{
  "n_layer": 9,
  "d_model": 128,
  "n_head": 8,
  "n_kv_head": 4,
  "head_dim": 32,
  "d_mlp": 320,
  "vocab_size": 9090,
  "activation": "swiglu",
  "norm": "rmsnorm",
  "norm_place": "pre",
  "norm_eps": 1e-05,
  "positions": "rope",
  "rope_base": 100000.0,
  "rope_fraction": 1.0,
  "qk_norm": true,
  "attn_scale": 0.177,
  "bias": "none",
  "tie_embeddings": false,
  "parallel_block": false,
  "init": "normal",
  "init_std_qkv": 0.0442,
  "init_std_o": 0.0442,
  "init_std_up": 0.0442,
  "init_std_down": 0.0442,
  "optimizer": "adamw",
  "lr": 0.0026,
  "beta1": 0.95,
  "beta2": 0.99,
  "weight_decay": 0.17,
  "lr_head": 0.00972,
  "warmup_steps": 323,
  "schedule": "wsd",
  "decay_fraction": 1.0,
  "decay_shape": "linear",
  "final_lr_fraction": 0.05,
  "batch_tokens": [16384, 32768, 49152],
  "seq_len": 512,
  "doc_mask": true,
  "train_tokens": 138000000,
  "steps": 4261,
  "dataset": "wikipedia_en"
}
Each number is 128 + 32 x the weight over its row's rms, rounded and kept within 0 to 255. Layers, rows and columns count from 0. Numbers have three digits each. The size before them is the row's rms in percent of the matrix's.

# gate: layer 2 MLP gate, 320x128, rms 0.0623, rows 109-125, columns 0-127
# up: layer 2 MLP up, 320x128, rms 0.0619, rows 109-124, columns 0-127
# down: layer 2 MLP down (transposed), 320x128, rms 0.0604, rows 109-124, columns 0-127
gate109 097:143142146168134144134079169137158112145117156155169148155121158142123125116117172078094210125144097139143074131090154146119090118219169145126097118187134117153042112165126079134154031126104100112119118106143147168177127126076188157155162150115149059150104110121109159141149123150162094151152107085131151129102160120104162097187158127127072076150102148134138130157147178165181177111120
up109 101:136106127122101154165052138128088149104148152153171148099141176122153122072111193074110177123081146091150132136107172130109067119148107202112066132133181119152141151143134112103088117113140143198136131134222172101105139243105168181104154130153147079143138173143110148113116127099194091129106145124179126167098135138128135140141167121134093076153113127141136136127167121103172150100131
down109 104:107110108128122131113135094111093133114186144130103109020126152108167103114136162107138100152148197097109176136128164109184090150101095167109097164077134105107180167106149166094078185149127175176170117111127145119081132232118107162083102091110126156112111191146132073139109145113137120134096167132162084154117159124156090154107145078154134160158169130101108107135130068078124075105127
gate110 098:168144122153161134151120140196124100171153132076134110187155078143160064087127058157127116142162116147076115149117156137131131136124126137088132138133186140130154086103132234131157044084175140129151089143074090076137124168078107091152103119108125126162116151139095104153102103166086125149142110090146126145147127065138148081165138217110101118136172152132061140112145129146175119151101
up110 096:161149087121191136116127111143097133123175157106127095128151086133145080111137059128113126183142077164123155172074149150139133150131132151116160124139173153101179126078101172144148106066195144145133167179095149062091103162135073081146126175128137148093123126150096135117115096201105141150093125128116132184127062099186167084086150175105122116130110187197074104125154131148166162117109
down110 099:115119103087118116136136098060096159094166131125123160116073164131075170147154128109129122152069106140170126156127106127110127093183149122157137123136106136127143204117120040115096191148078128145140174123143162140096093101204155132078129159109110123089133117110140144055152158143155172126071123144098111074127071166147123121105145080139052111085105159178205115131157133112082152086154
gate111 108:086125151185143131136109128129156131113123085089115128159167092198160149182054090150124179096086146073104142152156168131121139109164119129200163150092089119083159109217089140169129123100106141084156151156149110095154113144083108143115124114104118157148131125130093130196183104061089110155134143120116105109110191048110118147157174119145127118117192121092143142121145093154116123145204
up111 110:123177115116180157082151142139175179117157144201205149131128109113136085076154154102158163065119180103087087171124127139109118167118125079120093135100125118180096116139073137138102121118112146137086104086105152126110126143113071157114151168119129086112098045179125116078134150173106122110165091152171117131166163137187157086113093094114118073150115111159108210127106127168144110090079
down111 109:126160115158133137161130139132121147117111101142089153152102115123153192128107113100113166149119113077092122156129187081148134093133135109175126159092059146065170092151129150197098124151106109086170117137120142112103108170090114182115160156082120204095100083099077165117143102124111122193118163151094135133060155051091080171158163100102063108091121102114108145095110085168099113144187
gate112 094:089132092112149190062148101109177133124127129120129163162138171161140145184137142142136097140146136119134097181121168120129119117163159139095162099067100102151187134137107087135151098137175154081082163202135149115088113118138169141094143150108106174140167042180154158126119141126129118117085099093116138062098114195101137158124114126091151176109058090126144118126142047069131131062166
up112 090:129159091124112122149166108149122161114121111121112136107135164079126146115170112136167136162117179084140146142144132097118170108152114131102199099175163128215084154097182094138217121158101153138148094092135131086094124154103115157140083106133130148090140150112153106185101124129102106122140100132117156185178118172114056165092104081184110159121186129086146199061173102088083137111078
down112 092:153104134131145147057106131148124088173092167159124146145135119135112085150092128123140114110122068150156113135130131135119101134145130110117079159107130090074182093142062149121040103081184053097163158165133119148171117119153148083125144140126119122175156081150152174092108106152167132125086172073153124076089146114139173105178113131093068091130069121138176077178125162150182168124178
gate113 110:154156138164097059137143152157129111205108095159147144102108152168079107084125158129115105150201178128086089152113141190133142106135085146129147170111141028154106204185112151141118120142161094131119146161150151127168115094124121145112148105163136149109055097112158125103122101123106201113122092083103130127169167105122192116165141110129090170122147053124155154165142132111121071178130
up113 110:102097133112119137102170115139178130105163175121096101141175049150117118116160126131127159066104145154144184113138108132139086196153130110154084113151077194059110090100189125168113145084127120090176165071169065121115061129142131083125097107158133097187133136113072081098168127122145119143180135167091080095096083108140089110145158151091136127149145109146099163151127187132175122128123
down113 118:151145104132113064112166097156162122129095131191126132107155073130068086097162172138123160125173151138104147126126160129127084160153105140135052129133128125097082160121105184167103130118156080089202180056127093099139048128168128140150088116153139140140118142123130086083190146109159143167150115130116066098097123104101125116158160181123138160159128068150147164196147171120174099182120
gate114 102:106160076115145191073148089142119118091154120123123151035154145090145164151197111147128050163119113141197158126122106166109118093131163162163125137160112168153137144149135109137142174127134155145094184157087088116055163172146096127116174149105093137136155162123121164132130172120103137072106142148103135148117127191158153159104121154117212109086084101166116166174101159150065132138167
up114 097:134055118135196190106107091179093159085141104103122049187136139135138109165177096110162123097057144109149140135120118123151187125173158079124171084165152131117152114178116114121129110076140122126113133133117118155084116078146113193103135136091133171090107057102146182136111119103139109113123118081176088092123188176186130118112091134080155200128096099127114154155106146136115116157096
down114 099:138160098115078135162173080106170099183158107121142187094137096119093135119088122132102145175208055153084138098138129133122119115068129190120087189101106079078111182068136161127119128182103119154187125118125101116165139163110134077121145112170134112132154174121106033138103122160089109160116137167089157158123095072088132164133159137143104093112128139132112090099172102119134140086166
gate115 087:116136068144120109083178134063148138156172088128157140080127179127166159102160106116141106205091106119150167133173144152123124104114112143133079137136109074150128153143132148191126123142133156147141161145187083108118126146148169093101134127105111082119171147142145123140131129136143128109099149167137170105072181250201092155153120166128119145075140108128183077104121076158070077114153
up115 086:150119152151159141159086129157159122066164166118131116158112101085111145097218141154182175141121175120146110142167142157118132104115137167159108065160110126080137174128117126094161143084123129164153098138084155094099162088140147094120110145143165144117079173176159149117139130037154068162146146150140154172123132153108092128073142085113173058115133223156123117144066144160140147081135
down115 088:118198159132092122115143136134092103164061088160122100157092162135152100155054124104064083113131161106161052119061121102136139147185133113102098152118197180112112094165152085182110130165133162122120142111154094168110098161109090121149147116134114127136138060067062067129140144155136161105105104115106153139137119076120157085161080184160108133085155081117143138133172149102103145160105
gate116 103:109118140090187131105123084115091123081165127125129216133141134079112133170124165124128093179180089189160051115055140145107152130146135127127170118141129154129145130128134112099174147134160159193093113183124188135090113131168125117112126150177122130131135174125155159155114124141102126083100100124133125190119149146147150112087062078172175052132053168127123154132123158144069190135140
up116 104:099146095149094171106160152135144109131098103148147112075139115111067161108116123157052133096084103094099121187138108133161153176110150124127097183108064092120103132050144150190186120136126128131123149128134118131115158149094140083070174114142076121073101075148144092061146171156099138151149084122106138098123059154100102143142211144107128150163148129156179161118167093161097146091176
down116 100:140122139112138080109096100104085108103136165127083096163101157136155112174157103114136131189117186123149135077091177136117131129082103130158150112134205152123144091189096098031068114139094161115118132091099128135115115141127111126154110130102181110223165169104143172179126116131191124118102146118150119150124173142187142092131108114117077154082141113098067132174103125071148110153057
gate117 099:104145097076150124091088129138112137145051149179152138150138143112093100128149070116135129156135096117115114105133149107168129115099177112135149130092080146116126156154108138109079124175106121179138164156167098123122094110144163149135159097163187109063117072093135194148166165110205127109109148130099080120085121173115146097115102041215141071138089141163147154113088173062158096108134
up117 103:106154102142154178083129115103140141083142082116148167069147155094131095149119128154095078130100122079094146190126165108148088179170087147109171144130079103169187084122175119175079143084165159108058154201136144138140146124112125091098127167128134151117156166138134077066151121130092044133111159106159090111089164168152143145100123146127181155145136190109118110146144078143142123185157
down117 105:114101151182077123175154103146122116073165095092123102134117105131159151108113176123120146131160214136174125155121096078070123114159092162144090130150178106118127112160118132153149156091172153100155084125098116107129108165096096086149141155083079141172133133151143116129083090169087091126180118150139177137170165052143107165162149192059111162114165121130152108143170132202067169104109
gate118 097:113150181145077115072120135113111122149103144166121083110119078183064126141116094128143154067119125119153107120143181070074086119188113074138121096108088075068100130130130199127112138124120111119104039055082143140115157114139173133136135091140075123130091111153099116119115101150081147113173047067157065107110098098132164154124146176125112131163142117150126134143093102137125155126076
up118 109:150103122177157107120046089116146082119194100134113135125154164146131129131178112180108075120103106132087111166126135167169163131128121117158152207207085127148108126127113125158215140122107111108113142148120156179179092081047119073121108116046114159126153097084158110120148172102109145146133177119117114142134113128061106075121116141138084143157095113129133173115103131199124170119120
down118 110:116115123177128111140072053107123111144144109142170140205133168186110139119162094176110081106084120109115129167159115101151121143168100117127139143152083105137066113131178163145190143142100109099087101145113134172177133067096150092130094072041110128084145088084143084101129168106091177117117184113101089130147151148091113083136135172156115103165110104115107105162109111198104174135091
gate119 105:131115063077093159155165161097145138128056125127160136141105119114070066114172085108081178121135139108123144201167068137099135138160202123126107129132179112123131122163128109204141116131153122143082155135120122170175111134140077110206090076150148152121132161169145070089157164113160115167156099099183160133130147128144119109109164133113100066200121147102130130119104112141081115067111
up119 093:099117219153111125157139108093136109104153147119110095123120113100115138138090112098128084090137162156143157104114122074140195160092099133156172079093082171136170167109058131115102087096089149117134110094172177121152158167177107160073120059192146154099109070141113130114144080100092174155148143160140088145122094155235175148178089127122137111134150122174139105105168138116131138128135
down119 095:154125168153116084048167194111115098117090139118125126083200152126131108109105086162185087078135120139124162104094186119107136102150142147141165159074080146144108076128144122108132129156161139102116164096095194202170134150113100147126160116168147127088107115117121186145099146071097095099161109195109181169109146180130133146142179114152096114148192075125196142103138154129131131118091
gate120 096:131135070132128141090092106129090176143146147114115159101133167146149099167131085145119100123107188089173135137123092166192097109183157164157165069114140074168177075112205119140124107122101118147073184166158149177111088115102153058114136122150111103128154173160179149050151144130119078139119128146143110136096090178128117128138156174122134117157114160175132140125192058144065107118123
up120 096:189138130137179144103107103099121143132129115140142093183148147166098144126160109097138138107120049154106114090102162103124156107148108073154145171105120153130091176131080089081135107148131135142107086117140181184109128103148127119129134170117155160095092050082103150168106150099128095105067120086124090120103112165079091097090094027149161152119094186164118197166085077131113157137172
down120 096:045173158112096080168173071132160083145153136071121164098156087124128173161096179149132125149160121102130129125095112100133118180125121179075074127128153133123160108122135147152127183068147095116152124162107127083097080156122095175113127119130115137185168193159132086067137113174130128107148153117098150129140147095177158146169151216079135127133189139141130104110131135106086072115070
gate121 105:073154167172083117145135193151104145138109139123139135125065156155134143064062135131175151104121100193133137184143107106126183105145120153165129138103131091162140136167071144196108083132109061101170068119125160169173145178084139100188105095171115143130095131171122073120134126167113145129156079099130175136085160125142147114163066160167064120155134105097142103117102167124152154103112
up121 115:119142131113142139164112153112117129086134127152131126135115160144119128105075124144183161112061138125118190180074082078193178157159143150155080172103167158115155103144097100160078143085139090113138177139112142165127160162127119156166127168143133128098095077201076123127039125160175145145122130097162133166195154102117158125113029169144110135148078125101118163140102131167128082091126
down121 113:104128134094152161110094152100098113117146132097136127128139147117097121100127120112141133132034180124106203208096094128173157153166162128100092185175114154126134117148101131103094201109161134147134196172099117155102116091141133156138093160105131124105121163194089163152053114126181112133137133135165107169187123123088146095129062168115142123177129114101116137112187101198110075118182
gate122 093:113150168147138068161111177139094100109092174089108153171163134072155129161134182110145108104152172183173100145132091164127076120152109066176155166171166122105101139151115112074122153118093105147135150131163183094133171153163114091128129109188141196100128077137124096167172140078133131143119121167090174184141143143190124162123158082110143098127104087077181146158164109118083171094133
up122 096:111135175144162081144156167137112053142064119077129114121085113080168117174127168113128110103149131172174101137120124137129083128165144066175169154167152113088130167166105100087131177123112129131106141120131178090143164186175151143114137092148112170093141051140058126179169116054112143159154102165102190135119116139182129146130182095119146121104099084131179150143158094116080160117132
down122 086:162142125028103114115120096120122191061139109132185150102082177155169076164140047163115029191086184122126092139119129106144112128127153113088150101137193108115137117114162090132154163154132103136138148161120168131114105130089124088154117146138080128125176111134149119161134131122113148079072139162217108110142140099135139064125134109090125139090151121161137173127157111178092132108114
gate123 092:149161130113119115114138139143175112171105131140163087136153137162145139084080118177073162120095155161118081126151062144079189165143130126066125170191054129071127186135118123118123138147128039103120153108176124120129102151110146146152148111106088088090125157115128140114136132105162100157124155134089114068088107161055102109133160182142173062167163114130159145114122112096193095069154
up123 097:146119049090171179093107102139138130114124174138181171124110183123077128110171120167099109183108110130126120185143089117106148060085199160113168121214144130119148126164154124171071074118158106151122181110121053149120132175163087163142077170137176149090109128139136179155099149121186102142085126142126126154102152182172105078116170119098154161130135106127134127125128141112153106112100
down123 099:145082126112160097185156133122118153152156110079140107149185093150183161156175163096132057190113174117184148111072116100165130086153100111135110131106163153165152134145115123145140157110086181138072129190126109145124159082085133180160099169134118150169129107162085103109089108112176110153163131121137123138127134136199094141125046098117143118137113177124189204142073168123127115162096
gate124 101:155127173072078160146093154089149143130127176142124095132109096184151107096146034166138167050113130101139133094103127125076134140120102072128130072144100127047155139174149176063078105127120140124156095099079094121135156150058130161182137153153139145188093119117087118154114094150139134102159135155128100104148143100090133126095147161131129057108110093138117147166092180111122119166068
up124 105:169141105151179113106095100153164128160169106128082189114196131143095149084181176107145075120057114173086106126164160171185145144190172146110145118153140135160149142146110156146133113117135126127129129146116104175111143070152173119111115049074207108096107092126187162067126184083105115157098099128115118131165125163120102139173095153151143135133137073178162124112104141079129154129158
down124 108:126151128128151097119057074089168143156137122165149176172133085183086142075189127147169112048080119138073144111117135156154122144170136128116143064171134149145148161182109182116127107106127127099151065155098091188094157145126122162120095066085126102112091110127120110119111135112156098107064140149112123136192161142123156137112077179176126088133127085086069110138083175129109148171135
gate125 078:138164175141075179133144138155144085126088098109156113093098099112119131162149148130113107088117114120085143151070065068136102121126160111089132156152137145161111123137114092149127110055157155100173061120122155092123150149116082222055147155154105130130091136185147157085165086088128188079200154119143123152143099179122129078135113096094143098095109077130147087071172148120154149148145